{
  "activation": "gelu",
  "init_std_qkv": 0.0161,
  "init_std_o": 0.00284,
  "init_mimetic": 0.5,
  "lr_mult_down": 0.7,
  "grad_clip": 0.5,
  "doc_mask": true
}
Each number is 500 + 50 x the weight over its row's rms, rounded and kept within 0 to 999. Layers, rows and columns count from 0. Numbers have three digits each. The size before them is the row's rms in percent of the matrix's.

# down: layer 8 MLP down (transposed), 1792x448, rms 0.0338, rows 558-569, columns 112-223
# up: layer 8 MLP up, 1792x448, rms 0.174, rows 559-570, columns 112-223
down558 098:481506489535505457481457466521541508654435585493557466516498508480434485517440500445489468477535481551603544513447497518573418491537511382490491572433455540428526499446433494514494465499526424535450615479508461453450433498506569556440528508434532406479515529540500525480419479511580502559475515536641444445475526524556457532554549467502
up559 103:509509511503460533505413506551468494498549506411562558516515526543517622436553457469407439510559471565509468560483522471501518478526477598498522489508543386490469490570493443513607474499591560534515483455532442540496554499456568508533554486538455362535551521584577448512550521489579544464422479389392436548541429521507557610587510528541
down559 105:500486493487473492447432505473480535469527501414551525573498548474483622496509467491550328514555459487544527512433522554485508590477549506447457540545439500506490453512447443562488478520508482555447471445551440484534512511569474491516530534552452514526490436507446451482624422580478518488449402480466419508479435439499523501487558624508
up560 103:488602464465543470441526432589453548430485415497504530584520522530469567505519441423485483384489453537541487562636547442494426518527519525535492496528517555520459426483485462488500462483523546496483497478510589508557581474573439513478501488393569423542432620503546479502571516450473466525449540385455548499448490418571519539545460378462
down560 102:503484526434524480489539504547386476496455430484587471546553454456459474424540496447385475464495440531455440510447557529560523563462520417477426564545512557561468514494532485485513492503607542513535512488506592479510527486606460484428489506477528398539513364456430522485484528425550459529527416492573519506546560534593493440473557475582
up561 116:525500558589524498418451553547521451455533556470470497500494500596488513387490570565569529383563442505510539452452477501476467483420445545474599423477569479486479515508471497472412533460572597536470500503543496566450527541557483508458416507503455466493533400507450532496572485538511556442454470516419466502443543426601508445500520419504
down561 110:478461482532475490534410492526522419502450360574486507523500518501472574491479527475544387579483491492423496475513489460564510549419545476442441503503474536553516507528536456469547485403484489517499473438560495519510537627513455434502510523472460480459495436469451463433500481429480413434557496499476372585614482475440556484476406529496
up562 086:498549563460565532482460481500506445521526449535506440480438388477536553387481545536447410464440507540491466565508521498475457532444451603568525567475492524544435511465545559500482419522499498549540512505562580502537545534511530491538492505513536484595468448448453453527538541450490460347588527523636594483491503535516467593593556412531
down562 088:446602545577491508468507447465446510480566546457543463454498511477457555535546488489496564459486440496558533455548513541523586401532450566506429486440455505507522486398459509461476474546529552489576478541496548496460539561477484595526465492549541471473434542542527513484471480464498470518510474538531522547482415454562554577468465437466
up563 081:482537509528430570567491408425530506495432475609454518449483486517623438422495502503543578455497520493495480488505462517488504541454529529539554561500398508443456465548442460443478521567490568521573353485529510477566506589558430461442534462522484495547542515566560517521480498514550669333495465544448486467433432498534548579475404579399
down563 083:462470491464509344404453423577490514482411551493465493507483519542463532530473538520449512536406467526438542552478497561610459453553478508411520473517434468445500549515470526491453607525502518508455578546363591467493449510418454511582491443548538451447513585502403536482550439415501571481456567474654531422563491552523591617533648513549
up564 100:506490553553423488436497571532454521560489479520472541575534534533472459402541519393507473537489493543494468522511497516433461511592550514513489558517574460440571534594524495447464471431548490507543477487459556495489491494530434500528478531365577515558498523517468459503533631445523424483423527477448424573432541459498514543476615469438
down564 098:544563468466529554524474663519519531465486470584466534512540490603467513428444461461411572507427566480517533557462490462456474479574552453455491494498500494508431549460381526508541493545502464462478390561474503459447471493393503465503495542538447572486455560541537506499457502482510558468452390470508574441502510437562441550379486459470
up565 116:498589484488525617539503426530515443520507527495504488516454507395603526408552556503560497556502462413551434510476416516495548508489457518514538511541503514416518435527440455509502569421401473633479500488517496587571430510525585502505476574512491436490567546479445468527522641546436458461520527474516569476534445564448515417466461477413
down565 106:493485475529512566530521534558480469499476463554427523515454502477576515562417465439512529528473523456573458528501478488432464560454506441497490495436460575568485469456521487462551560492481530559521485583552559464448516479443450472461464587452642436500555504501502581503462434545443480417508485403470397482448518547541508480440490500566
up566 103:437545477465523460575480523561455566534544419465580493457509474428606553510481477382480476549530518517458464410527568486521512504556417597448492543425501528456527520497532538481540568529450533567519576502448488518456515480448505508534506501462568496482471489558425545465507487512540427559506433453435502495453489513496501553520478454529
down566 104:463373467415528411452464562569621529520478527621464462606507405419560434510458624460536561512518510433478547447440470477457510524509570429566524432537484562532532460455450505479437473461496505490458513560460552421537444584434511456525532438395515389471501534511441541415436415430554480526483505548491544532490512580457455581560477443548
up567 091:625438515491485446491547528516513455512588456517604492470522463449505566492482511545455514577503408472501524504589517592449476486450568537497531398565465515525534599553466530492471531591529416538541509512471527437476458477468521544491416416519566504551554530601551497514561552451477411450529456451473454470448553524438451488448456541526
down567 093:437584510477418559581482424457535519512558531523525500549479540476494485557515455440414518461495450496512457528414505506546527542520549459474461537563455574403481426508450394487386540404516555473480503546565463479506555463505395515539577467562484580468444424501481419532478527495467459487544533607493546567545384489447515471532498432400
up568 102:511477449500502508476506496508412468533535510428501486514494464523598594560515419499496454553490520553434493492373501504430486489488522565542477544437421413546478459529549486511539528503482507553533558556473537545408433498488453439440424528431615528452450427554473472548589527550589485445500479544407485553500464448545546544533485545422
down568 103:447568534441479450501465513494538399405491397462634480430415530590431491502505447467524489615496528481484536368410491595452429503504562419502510541453411592434486483545518475456481516482577416439534569459458515544481537552455451511510566477570476589513482488484548412481438458473485490501531477456547446495573527508546421515542493457503
up569 105:488550511432434473513518478558544549451514493517464484454514413527517513555505547580455529476583468562483518542545590594458474560397453504565529436513497457394442525499556479554464489466488449444405555544456446425509423486500462591512465558487494532500522602487517520491550575450489456399499470539586476522494527585490570548416518550555
down569 105:421475424562486596462529541560442505541434524478522479536476436525472499401514449529504574403553444507553536462565560529557484447525505477543550576505532508535467505383513474487519492532413496499578502522495499467461521481525519443460517537486480431473456311468496444476504560501429550587510501548486495578478536526427410532549533605481
up570 108:459516486493472474498541565463523505568580540464368492540396393539483469506458496531492494566474483521585590527492525541620522426540494599511495477525533540564495589459480469506408373477561586475427550436458477412518573518433522500518550535474561541491490447448463490554528489454574454598574603468469462415525520582457538560439555525470